From a checkpoint of a small transformer trained on Wikipedia.
Architecture: rotary positions, untied embeddings.
Each number is 128 + 24 x the weight over its row's rms, rounded and kept within 0 to 255. Layers, rows and columns count from 0. Numbers have three digits each. The size before them is the row's rms in percent of the matrix's.

# layer 5 MLP down (transposed), 320x128, rms 0.0746, rows 263-319, columns 0-63
099:110132137138174157119153125145166128155166126081055143089096102157148140131163171167157130097123148112121142132150193162117117114128133139112130165130153116138154122119127087185141103120177108
109:141129136125135142140131113119137108145149131131113111116141116121108131136142087128103101069125154126115155147119178103114105167107117106108097076091143145091112140097175208106120084126128114
100:136168124124135143134152125144105178123142096128163117078150137152129132126166167149116181126131115137137133115121126120087138123118128133142117173129119112153158139120131093118139095128132113
105:099147139120129143147113115119134095127119147140104121147126138152117145106190159116140165160111151138119154127092116139167130143136146111103125117127093144113111136143150060141119164122138165
102:121114090151131169159123116110086136126140126166116110126123087132131086119112126142128122185165139125120105114145154181120113113176100124153139119105132143101104150126133103129112132135111147
101:127101108123139139092135177071146185141101131122133111061160070128090122134142147129112128118144134135131137144158163108141122116145141117144140147127190110118110078170113132134109127147121123
098:129137152146132143140113103134081150115130121110121112139147135123123130158079082127147096051094114138114131160131164109182113141145136164158150119110139131106162104137153133146139136125139144
105:160141137168138136084186163104150135075145124122115083125124140105146134169123115110092120130125094145158101139164157115147124114146173102116108133083118124154138100090094102148101120072154112
106:092099115161117115103157109145151146063134156130089172161119108205154145102117149137147152117167106156114138144099115103145122111157140129166130153158125109109132092134133133155175100077107127
090:106117134091137122125201101103147135155110127131181158120112128160105155129132117124096127148144090115151157079101122121085174054170107140117161116155112166102128100154112143164119103156119096
097:132110096131136110135112090120111134147138133102097097135084119147146139137097125111108071153108132104159098130115128113109144095115081102149106139147128115179116104076146141120088139143184101
103:161136143135139135154097173110101135134139143096143089117149154162137104138177115135139133109113164068141145137092108113138086114180131089094130097125149167135078123107132061118127139158120123
101:183127151137137128136153103110098133127056158123143106126126139124129146159137106124139088145140080119178109152103163138104109129118081119136159082123148116150137078126133177095191145128118125
106:124156153105134126137146161112092121140148123121100120113085114148123118138143142105147112110131149119134126170104144136090140108126107123124121107139158152154120126138114176103103125133098118
100:104125166136134130141156098151171135117089108197188120114087113116083167127116105114133117143129103130140161101123096120065138144084143127109076165125120140112132105153145105130102119130157138
099:123112132130118118123145095121126111135147136096056116125141137142149176118095093131152174105107084180131122088093130150145094170109124176109145120123133131073111117135149149158131143110119155
106:068146117110127154120158147128132123137115118111120129117119139141117160164151125149110122141117124090138128158136158123165142116128171076146136163144146120124149135146113133170110135111157132
091:131108158130130122162139169129107108100151186102120155101114109123132103104120130135159111099152119146127138108119092119109117113152127149130086123164123144136127117140148107127117131164126066
101:138079157109118160155138153120119115132141146096179139154124093097141119161109133100129136183117138173103104125166112149140138129098139159119056150144120126173124173120110168130162164168116118
101:084130114104149145113153150126136121122100126110140142142124122132136097128118125123140145112119105105137142137116068143096154124147109160097129113102098119129143139146170133174142145129136121
100:101179121107129116140161128141129141124114139143110111098139127135120119145149147151115175081075161093171144148112121118129115098098091134161128117126118106112131123146094151126142125116159108
096:097114115152129090114128134124115130130148130114148137166120123138091150137119144112105136121065085193136167110180147171153115140118138148127169119123136125145087130112143078133107156121126183
101:116116150104112134111158130124137130138191126142155148162130157148145104147116097103179139121124101141117108128130120150139152120089136113154155090114124121127127117166053169104161128112111109
095:093088121141158108145126119137111117122082153126129116081125147108106178123123170108116152140138120101142080137098088123117149120088111131121114104138073147098153130095142137171092129139122118
094:176123076121125142170076102157120108116146087075097148133155155119146159117149127089077118123168138081156175132089121149133105138083104133105131129168133130065126142167106109135104160128149123
103:147143109140113093133132162110128137134112132107144137103118152151141082133098133106131151146097136116100140087091132130105151170141097109114139139115139110119115097131154122160146109113135108
098:124109172152156135127117127119147132131165084126147109127157136166111137146161112167133123141130164094127157136154111187121136134155118111140112092112092154131161152145137129130133092159125118
099:134128163104089158115129126111125104125142131125131100171121102127110094118088145129156134103127124140140135153131120146124140115121164083133119129138147128155115132090117132103129132149123098
093:093132120146141092122116114115105152126138126137059149158125144132146148119099135110156167136152107128101110135154092150130096135137062132156143121117099114101131137109106162121152119126127093
104:076112124159132126135127136129102145082079147148116102104141125124138128112104100117102141169141126148125127100133107158121139151139124142142117154098125133119130131099157146119159113149129089
103:160147094121110117126124156118143131108072115142053134118167135122184137143129122126135117142127111133152104121136148156114137131106125157151123086134130118105120128152129148138181169139104110
095:165134132152145122152077165168101120153117130106159122116115084082125140143152145139114155123123115115150115139095130134170136089116125107098097143157094103109132134191118131093108107089119127
109:152103093141112157171112116136104168093123126146185152126096132089132096143139115146115148178100090109160137112106112133147149095120139143143124133110151170142155146138144142156092120092170123
098:187121117119126150107141117107116126133119140109197139148129111110141155109141063130101139136131096082145107101085132133143124139096168127118138111153154139133149143120133105148095131120145137
099:187156109165097095103110131147098105128121131165133112126184127145146154153122141106145164135075161144138113152080115077129094143093134155197121112098117142119114104129115144135166130132135127
100:119162153153133102146086113163099141111127146082129143137139069160118101124088141161135139096119125152158203156144155115137123156152111176134153134122087145146167125106150154153134134158110157
104:124152094148117103120114191140088168152116092147150134122158100137143120142121103144093140129134146137165128109117104092172108147145118099134109123157138159164094144125129143115191176125150126
089:114101083126157151110110113138135121160144144105104092105145178136104116143142125136083163170145164106149106200162107122123166105158070107064107101163114135084156156122114108108148182131113117
097:128121139168139114120118101099143159159147104149112087081119124143116140098081154142122107142172147118164117135143122106137090130129123123148111090133130098138128138109168116157106097113086094
099:123121108127117107115156159130112120126168155106155133123158159129114125119103135103102176115138112090100099123107136103115127101119101131131115114119116127099133156151111085154129112125153139
103:133082131099094135114117145146145103140101141117155150150150101157150111107155148134126156146150090144142116161097141107101121147106130144127077142143085109130127128093095155131116151114128128
100:107143104175129136108124129103101121127151151196118106129092155124118130103119114159129136101121096136089140159111102149146124134116070187147121134122130105145116169124108137178196130136122124
108:173107135132131144116129101134113113123114149120121132095139116123093103100109147124142112106163116115150136154107132111129194128089104114100090097159112142143132141094132152139086083099134140
101:077173097126119157123125151085110139124123075143179142088098141131135117154135118120107096109114137164134091153152137142097099119162095139155170127169132136156120135138111102131122115123134101
094:126102135126131117164129099167139168095158135086142093103136126135104138122158145144158127117123123141117109109124136118077102095117132080124133170111127069109153149095118105147160149143149170
108:088160099160112124093139133131101111121134126144167102109114126155162115157113102139144130114131130114137131134098132155141145156129098156138124139145180121119143096113104123122105116139147126
106:110163154098104100148122136124098110164128142129077165150134134126119119120135096122135155108115104144144140118158100133124138113086090116118119157177153131119108107103162110101127169131131149
094:142131121137133082151133126160133101134120130098137169144188134128192129160134151142118142113143120079123147119150120121096127118144141117099106128114108100118155122165120112134101114140136129
098:116131143135119124120125109162110156196109087124070099133111142151144165184125147139109123156150152115122150145133103101134123117079122124091137048147126117109135108081142079125124113134118150
106:138144120098145163071133130087129142115154128083136115154143135112110093168127153105145118160135125118121118150147174131106150127103148149122112129112148193083079119154119137139168111105089132
110:123140073136117184137170090122142115118136134122174110105120169156128117128130109125183113124132148144175170163129138159130111112107144091119117103135133128191139090128097156139117119116126185
107:118137140115093113128168112147157127144121153150115140067160136169118105133108127173110121075119103139187160110098100114139153077121113138156148105127129103131136108119125132133153099130153164
104:108113149110126148127119142184131081116145132121081147112101081156104154116158092115111137117144109153116133116103109131113154124120146125114095141109110092115133130125128077125109138091108163
103:133131082141136116145102120120087153131167170129118121157101125142132122152146162128125141142083163116086134108099141169089136086134158181135185087120128128110111082171108122104125168136127152
099:115164125133139186141109088140121123107139147175142100162148118133106105139157150146129079086140110152149102160156183115141105121105160156098054124136164084112124137154142146131167158135129131
101:113095127133127138116123111145129139144123112137105161125140132094108140147157127117149120098109135103164115102147138128127099128127130117124154160133118111124112172129173132134152123157099159
098:143114170178146109136140142126169091117119131119153149111160114123178171151077135110107125165106117110120122130171134120127112158116122157134167148159163117107153120137103117185152100170115113
# layer 5 MLP gate, 320x128, rms 0.0909, rows 264-319, columns 0-63
104:125125132104153119154140116086098107090105107136121099101131107124147126133136131123095113161124095119112132123157128177137150152177132178110163137158113129126130128116149100119115112114111201
092:131070097120151165135081117144137155147143152124153099119154160109133121148091110144123133158079130104116109133123114120139164114152157094140106133136145108123136135135103151114138093111089129
094:130139157100106156108102148124171088125074132094135091127129111145142191121152121118146098165109116125132107148181137129106188070103110119129142164122104139135124141116120113121107077112102137
099:115138138071165132135148173130086114115136128119118116138151152128071140084144110124083120113146096160179136112107119089127143176134097146115117171116141157138129109124146148127090135124091145
101:098155122114142147120139129101138124147095140109142145115134183095114152179133123177136140139145160141126161178102136120119129120097130168150097110141132105146132103174133148121145173165124136
095:147147134165075118148087140127116100194141102109145104145105135117159135126137116138129119152101168138137114090145122107085103143107134103166119149086111124148153128155136126108069145142103130
101:107161113159134128131119152135167161144111128136186154151163108137132108138135121128111099093143124116106075161101122111126110116102128124130140121156107109140099101135090132162163133115089116
112:125129118141115131104107146085086132084172081158140139123182113132172135137140136130121153138117121111127113090084166131096106113092111153144115178117101095130114134095146150107093137188127145
099:113121113119111116108123117111122105094120086120102143098136101138158124090129103118146132140113121164166117172152138103116139180182148128127162166083173068129118115123156130074134180141107098
094:120170089145107129117071131177111080127135162126123102127092095160111146140151182071103124156134093145159131134136135107086157094129111158097117141149112146146125144117115149149092145101102113
098:111113125140148135111097160140103144104138082114134118164130124162131176089165139098144160134137129081141130100133125105105141083121138127070117131155091124111105110145166130116104113170152128
099:145126115124096090123133141150150142126156124108127134143093082142140148144114158090152122136125141121174199095138145143104111124146141129161135155103134117147119106170132097123120132136087142
102:121139115144104136116114121101129096087158137076151096104126173114128173091140130168146157132187110127124095139117144180136154105110148150156119144100108118080111100131129152125123155146133129
102:080101102118106161145136137069117120150092122106177112138166099098117105127125171181173136122086126129108141094110098145102197140136091150146175133135121109101111123106139132144097101117124126
101:152133146121115125079114132132151122105144130120093118137148071077136089154158122095123128115114141122158131133125073146121086097084130164114138158161149146163193141124092109178121138126108155
105:111109145131120124123160150158168110129141123095095116109125129144116109129098091171113052145108147111137143128180151047086121103145180147118137126123126099103140148134155122113103128149136170
093:097140139075135151110111136126170094164121133118114116133183127091133163109189185130142168123123146148112138127141140132107131124179088124152108103122146129151095117150081131111105111112118166
111:139122066154133126134121126119125078117110148135110131066124112127120131154129128124151118130098127112156097106126091089099122125150119130147124144094093080143139142097135118149087162100112113
100:132143055108121162148158077110139124136147091133148152148177091168178128128087117164143197140134117121131138126132155121141151138107121137120169142124105113131117100105154129113150127138117120
097:128107152176121117141106094174131150140123121153139135125154138109114103111150100122152143143181189099157105142144146128127130094148137109119125158140147101157112143137139157169078158129121101
092:120137092110139167124122140143097139141125128093096117127117158103096117162130108106160127126168153167097140092126139170125141135090134161138155126131163119065101148143134191144104179078113162
094:114131082159124164133096118144138097133075145144129098125111137131136108139122136126128126134160144168150162129134127115111150148118148142082101129197162143161094142145125142112109140130139139
101:142119097144131145164134119165116122134095139153103091138107119100143178094138107123137160131130131165117123142118118086088120136101126167122110154146143148105080144147136105131137161124120118
091:082132161119124143129139095106138135140171133106106132157119109147081151123093090132144142176147111095151145145135180126150124091117149114140129099104114085136192114096156145169114136180155120
091:108144117107168134173081126152113125119105101104126079144144121117146160125084134161088156145115154119149149104136111136080087117128105149104103157126094145117130134103185149111098176159179121
096:138087061148105103146131146152108132105146089113152104122147104168120121107095140108139154101140094143109127117149136148122104129106140142115109079135097139108119120131175128182107156115102130
103:111085138144114166109131160151143090056133152116124148067117098102130118140113137094141137135114169099177110159126161107114100110112123100123128158132141095126153094128153122184095156117129111
097:125082133149114143109103185112155096122110158114139118080132068177163129111149121127143143122154101110095119107122164112091172088128123103122125143103137154139143122155127145170112144078127114
097:103130116148128139123131117071147093104132119116096142174119129148146170099115101096170110099129127140160089111115195148103155132154116099088133146107056101120123156131157104128141145133123117
100:150073087145130160115151139119132094125156098131122153130125121173093155155110162115188088125102118134094139156137111146138124118135138139141167114138118119136127119133117133153118120129146106
102:136066154117123099121132176193121079104140123106169102147159158145120163156110144113145125152079143098142172139148147136118162074119126148150144170131089096109163113111139139139091114139138129
107:108100137138114128133145074127096118099146118070120128134141100137153116120135154110165173098111063135172114087147108092126102110139098166169190124130136105136119099133153127127100128147107174
099:157127137142130163172136153130121143102115107142135101138095146111174115142125112105131089110121162099134124094118123127137149168121181132076121135128109093161147145093140153155142139172113145
102:130086118117150147134145119132136084116124159127083126125145110106121151126082165126177122163137134133137175132153107116100100086152163121130112115101139114105147143128121108145089112130161107
100:140138156130108099096129096118142128123158134130138130116149109109065133116185102102126122113132132128121162077160112115145119119128105112111143156129113129163106110175101116111136099101114086
101:127107148087080120110143136119150102106138161131103103148120099135122152138100088115156142134149088094111098135107123117136166133106106138167119166146099127150124084164122108099139111126082131
094:144131111075112134112161124090120132136126131130133106075153097134094117097151103174114149150166161147132138153126141100113139168130142087103127088186129133196107149210074100151114150092133131
096:088108093136132136186122126167145143115111102156136176178091109133192101174126156106128078150099149120098127114144119126107122088110149133154131135121135164100139132112095102086115136116139125
102:090112121150176171115132157159106124116086102128174125144150105129104144137127179116144119141137164110148077143116139069113151128099095107098138123105137152098127137154163133099111086110164099
101:144142099152152177120097123110141111138139094127115128099134090102147131132159202105148110158112146129124169101114121139069147111153134110138103141125143096111103164135143136134118096125144104
099:113116152125139137121125119138143103123122125098098105123134150153170107156127166096128165159151144112148117099109114125113146082137100090123122092111092134155134097124108102110091124114127127
107:102128107119155109123089113118112131125133150143126178143152131137138155120107142126145151158051098102157116131130160139101078118091075114104121117119148131166122080079137149153121105125128112
097:100158112128150093198091126125139136173099120149133135130144142105140126156102138116137115141118108143111140151112148074138146120093141082120165088166157139121136168147134123128111104133156106
100:086131150105133070134110138138095107104115171128121127082122104119123090161123133136128127123147182141143162140139142110170132169106101117127122122182132119151144086110129103147087122155132114
108:132099158143101136163089134093112102107113147123120124097129128122145123104132127135182158075138144146105099145106155122140137126154113111100133101112137143144129096104121084170117115116085138
099:141046101143146123138114116047095112095156114122137128102099150141101129151084135133162113124116108110125123151140148124083147165137168147156105121118141117161148158139144099178121119136104100
095:106103116116114112144133110158098151145146125135131099112111113147162132147124170092099129105144155115118130123144112135104197137155110179119139152126137097117150103154122133137152133123108128
102:129131070112138105124171123157107135117146073104138125033108128124147157168136138166130152096121160149121125150148107143101123127124114139103073085133089078126139121174171096150129138140131135
107:154132119154132134104154140124155100123171133162147094150105136147147112110144099098152104155130138156170150086149123118125144110130092145169094156132114065123118097149126123107106128126108089
106:111117134053140097143143128165070170118097098127160134109121127104116121145092122128159121129109125143089158084144108149100186122133084159116162156114087131122121157142105134110129109163118127
106:117149122116119150138129141126134078068138151102104141125124105087148152116168127167172157129172110124156128157124125103108160119133127157139158118143103106100114102180150124163125124146089144
103:124098121170094143157118154143108127073135111071141115128111072155110154148162157205108143163149148117091158086126124121126120121129136124181146102093090139151122100142134121139058148121137127
107:077116122126142114144091117120123113077130164102100117085098135156153174095093136121108124115122114118096132115125100139168123153164122155088149123118106112140086114142108121113142120170106150
094:092163137150116146090138103126153086081109154155108128118078126120126107128125134132151133175120123054084136155162157148128110135132127178114128113163140084111125166131141117116143129090108116
098:163121088122137132151127119128094123130129065144123116092147087152104080121152077057147133110131145125146136162136148136159124123169118131143148140191143121130102158129122116112137142133139156
098:123150168146133102123158195131143118110150145128124125154135160132163136140126091157106119154104155134151116124147064070142152144096131124131102111156145155111070133152078132163134150158152136
# layer 5 MLP up, 320x128, rms 0.0867, rows 264-319, columns 0-63
108:123149107102159134117092125137188127133104185099149110110138122118146102110068128095144160138132154182144132096131068106100158110085102127151109138124158115130112121099092121112154116118101123
095:144151121143154124134138122150146119154136166125148156135131126129138156103128157111076100120180152166139124127137134139129115126157120154149144133095131142132099099127154141172120167092105142
105:144141088149122128110142136113110122112112159148124139104106165126099101124120133103110134147159117125140139126095089121153110166117157218093099113143143079144067124113142130154151163111119131
099:134159174138135106144105138151169156156113164101119205127129110158142124115150161141121130097077142105115080180116102121149157159118127143106124153141130128144183120168097094167144161159160139
098:097106206125143124150115099132086084150114128128148112138124122176155169135121106122133129145100118112148139102118121095135090139083157122100100148106122145144175105120113089167149148137084119
095:154142138126115143089098116101119117151166101109109165157145131106097124122148150138151102154085115138132124123126104109104146191078122089125103175121100152163143128149113133124126094121106089
105:134145176133075152115098108159126108104123080147089120113118135140112164104116125208150115105137098114124151107166129099126141092147097165127140068139122106160119155167125106133126107101153126
103:138096102112189126110106133138131104123108105124150131141135173140054103105116160100131143123108133112175136108083122127077121115103088141097108142100127112111104143112128122087127137128119143
091:111121111096114104141187130141119136130103081095102116119117101111137142151130114175150113116121169152136127087117073149154138127170143126162121141083142099183109138135128092116149135125106147
095:126110151128148112126127122103150157133120110127122129087158168143142130177089112098141155128113202089083117121101089099136143155147129097144138129116123110122131103111102086144188104161149112
107:105089163128155137141142129170157108129107085063116140138098133198183146135130125121165141112178145151114101133107106115138100101117121092139155146155122088118087093125151158105102130128128127
101:132137120148146132082121168152166105123135127127118117177141144119116157107117083119081135141170113132135136136115085128151081111082169115131126141087156150117150151061145123109152117120146119
101:118151103112122094115138131128103125134139139099115182161190124085130190122099151155142137137125104104141128117149122116168138159072128108098091143104123153121156102144098095119130106165133092
099:121110129122108120110120152119120126173122096165136102119167147126099100117096077081139125141110079108147141124101123162107133135093129184131107147129107135160153149149137183137097148178118123
101:122104139153134110117094133119106126149134133120102125129167171136111116114098126145156115151126095169129131148071146096123125125150127137110087121176132138097175108164092094096158161093128133
104:109103137140098194158150113109150186142164128115140122127083131148150103150126131110132113167165115064135137096135124163096112135098125168137111131126111134112086112145118108121147158145154111
093:155106098127117161152099128138092165096157156139163135108103161110175097119138127076092109155115109111141116130151127127155159141141093112134153134156124135145136146106105172118143131127161132
103:117105122123125128136145123127156141120121124148100117121100129120123124147113156124167108099146127147122151134108101117147138137159104124063165149147132157136171104127087074130092122133085155
105:129106119152073101163105163112137112129181119118141089139112109099124148146155110117110160108153133100103162137148129108131130152147105095131108110091119103153115200146151171127130119127131137
098:111087124155151142130108140139115098111142103170117122139121131141117125104107083145151143133176120124080161122104121181137122113175157161150158141134120155133122123113127110117123134115125120
101:111158170147171156139156125111125116109122107134114147165152154098082077141103109153118145140104156164140124109146172144094158110081114107124182120124146106112134158158134122133123151102145107
095:147134078142131143119096083138105106107131149157120123125121137131162102138150157129080136144104080157135143156134114122122123136113157150090134141129159158158132144154114166111134117106115117
096:118142147148105116106113136157101097078133161122150186136136119151161104145107126154134061160105144116101115108128147155139128138143138155157145133120123082163136102084151112119165117093103141
092:080134125123111125140191149101158111124098166137136120147151152162174081109160156119116109131119130160101092093128117126102142151136128118154117143093148120148084132132104145119133059098123124
099:134115118135112097087090112100131181140158133165112148093111126139095117091158156116182133111109142120107103124143115143092105103157111097100166181118088100133109142134115136102125145125087118
095:113142133168146153138085136093145112156115135117139097135107149146179088145128153069108139145107167082139120112111142126139140125145114127128143134119120151098136135144138156088144124175094119
106:101133100148116146100121140114125115149154102113151086124145087112096155136072097123160127129166113148144140145115124185127131178120119081156126124139110119104148104112126137150153151136149131
100:135144108103132120130178098139124104124150144178111117152111112123107115154109110162138120155146138148149101125117103128151079109103124124139122129107124109129092157123097131108170113139102097
107:123104158076101134144108148109129160153143135136107094114131122129107127135122145140139145155120143137148053094112109103127134157095123206143137108103132122137107138155110062121171167148119104
097:143150137110119116143121157093120137127164148182059127104105114115081096150174137114127150142156139094132139126117111086151143140123121145162142124170121111072093161129140131130097141120151128
097:077151122128166152176124131142118096094111142131128112113133095141101132152130126161114143144139150132127079098140109117097111119155113124124116105146105138187102140120131150147129096115132124
107:112087145133147094151116167115159105102151153175131174126101081119136121169146147144111119151148148122096135180111176149098142161154104108138138155137152132128129101122195131132088097125118097
105:128085136122141131131099151114144102157129148125102108138123082124144100092107094075116101121134170116129107137140080088137158153148148128094167151131077113121115125105156139130148147131114123
098:116136177134130129094164116142157130090149079074154112127146120127151093124118116122124148079138185136159100130093146118111128163120142147081126149160106109162120096170132097159134110135109162
098:134148141121136166120155108145158114154090176181153125125106134082163138135162099181144121138130145126087169113119123114128168110110087161113137140154090143106113136149095065159126129122139153
105:094119129138166131141123182111118136184094189176121142084154118113156123149145147109070113140105124104157105117112162155122113105106121113122117152134142128130085107157183125131126141155107135
092:149131141137124097111129099124161174122158138089147130122143103159140130071134113112099141127112136159116124127116141172143153130162100160146150160028113090102138108131166126129144101127131144
097:127093111137165180166160108127146110097107152115154123086133097116093132158128157184119153101143194092125136128135159107115157107094119118127140147076124141118114105064128168122133106102172119
101:155135112132108123138145121123082131172094160100150091104122121086184162108126148141185112154147084094136165094117141136163118092156085104084157142141098109146129139119131091139147113064101131
101:130128098143131128103093106129125128146165132113111161164161137138126109169129116105119161088105149133112156125124153153075108112147133116159096138153141175149121139148130137154163087106149125
103:130140152159133145148143110171104077140157140133089130141132111105139146161144125104133169083153132137114109152126149134132156123135120105149127064144140102118154141134072136128136150116084098
104:090100130153170133118145178170182103128154164154131161149114113137144124102115139187137146162132131132109116106094121129115129111087147110134162132158115108104102125118121127120155139101151099
100:112143109131097126095135102132112132140104143098081134099074152137074118126159133169110119120154125158114124127126144075147172106136114146148120175119132161142132112177107113095120110099149130
099:160123104126160168141144144069140086133131130111069097133077139095110136141115145135115173134094142087142137110124137141118123137113115129146060138127127171099135143158135126152075117072138161
110:129112108162102148171070129171117117125147126139125103109141134115096137100179135129150137096097175130155125157132143145094113096120124077119114133166157137127151122140132169150132120112139096
106:150098099099135151105121097096128126061165132132134082139130111107121168133122140099122111112128144115138118129133175111108119137144119162127124130154137125149115153163184122124120127103114119
092:135119122154124127112140111145114090104127141114119116115183096099114150119130095129119123160097117142143147108118143133135134129103135103060141094152124129118156144172140132104098129143156126
098:182111150114133159191119130111119127098104098101159101181128130080155117133150152104119119138118137130094139142122171127117118139175117140145137082130180124151136138101116167126191107133108125
103:143106121121090120130121115127139124130118132133139119157098092090066151122138143144133115105139161067123127153118145112138161162137156131117101127093125139141166146134135113160160158123079117
108:128112101101152137136114130123054148106100144122164171126142125093133132153112142100119177141078154092108137151087116101163188141089115089121110121138127137111155149160119139095127125114126104
106:095095094106159123159064105175117147126092108112116132118155153050108132103116111091131153130132107121145130160103103117115131217101111141144168135127155145143109108115104117154136130134116122
102:150149185137124137157092112133126133082112098155126121128131155134126155131090182112124142108120126120122172145134174125089092111149177146136096098128122167174125124122086103130122164129148122
104:127131116112160079144117072123132183119094169135099098126131122124113107116135128137071108114112106142128112124135156139106101135152123180141157173141166107146086145087146093111203153112160122
097:105150126125109182078143108120165101115135156135130175108126137082100168157158143128138100109136103114079129135181179101106141144152158165121128154121160120125133141132120140107118138130124137
098:143122116121085152140130135162185145108121142118125172099103149155154110164117147178117106149110135106142124099074127124129123169099114157105117123126101108129093147116163132153143156124127137
103:168172083137126140140098150099170123147141141134153114087157106135097137147162119109172106131108099135129124072133130133092127108177162137133129162161115103089156132184122117125137117115118152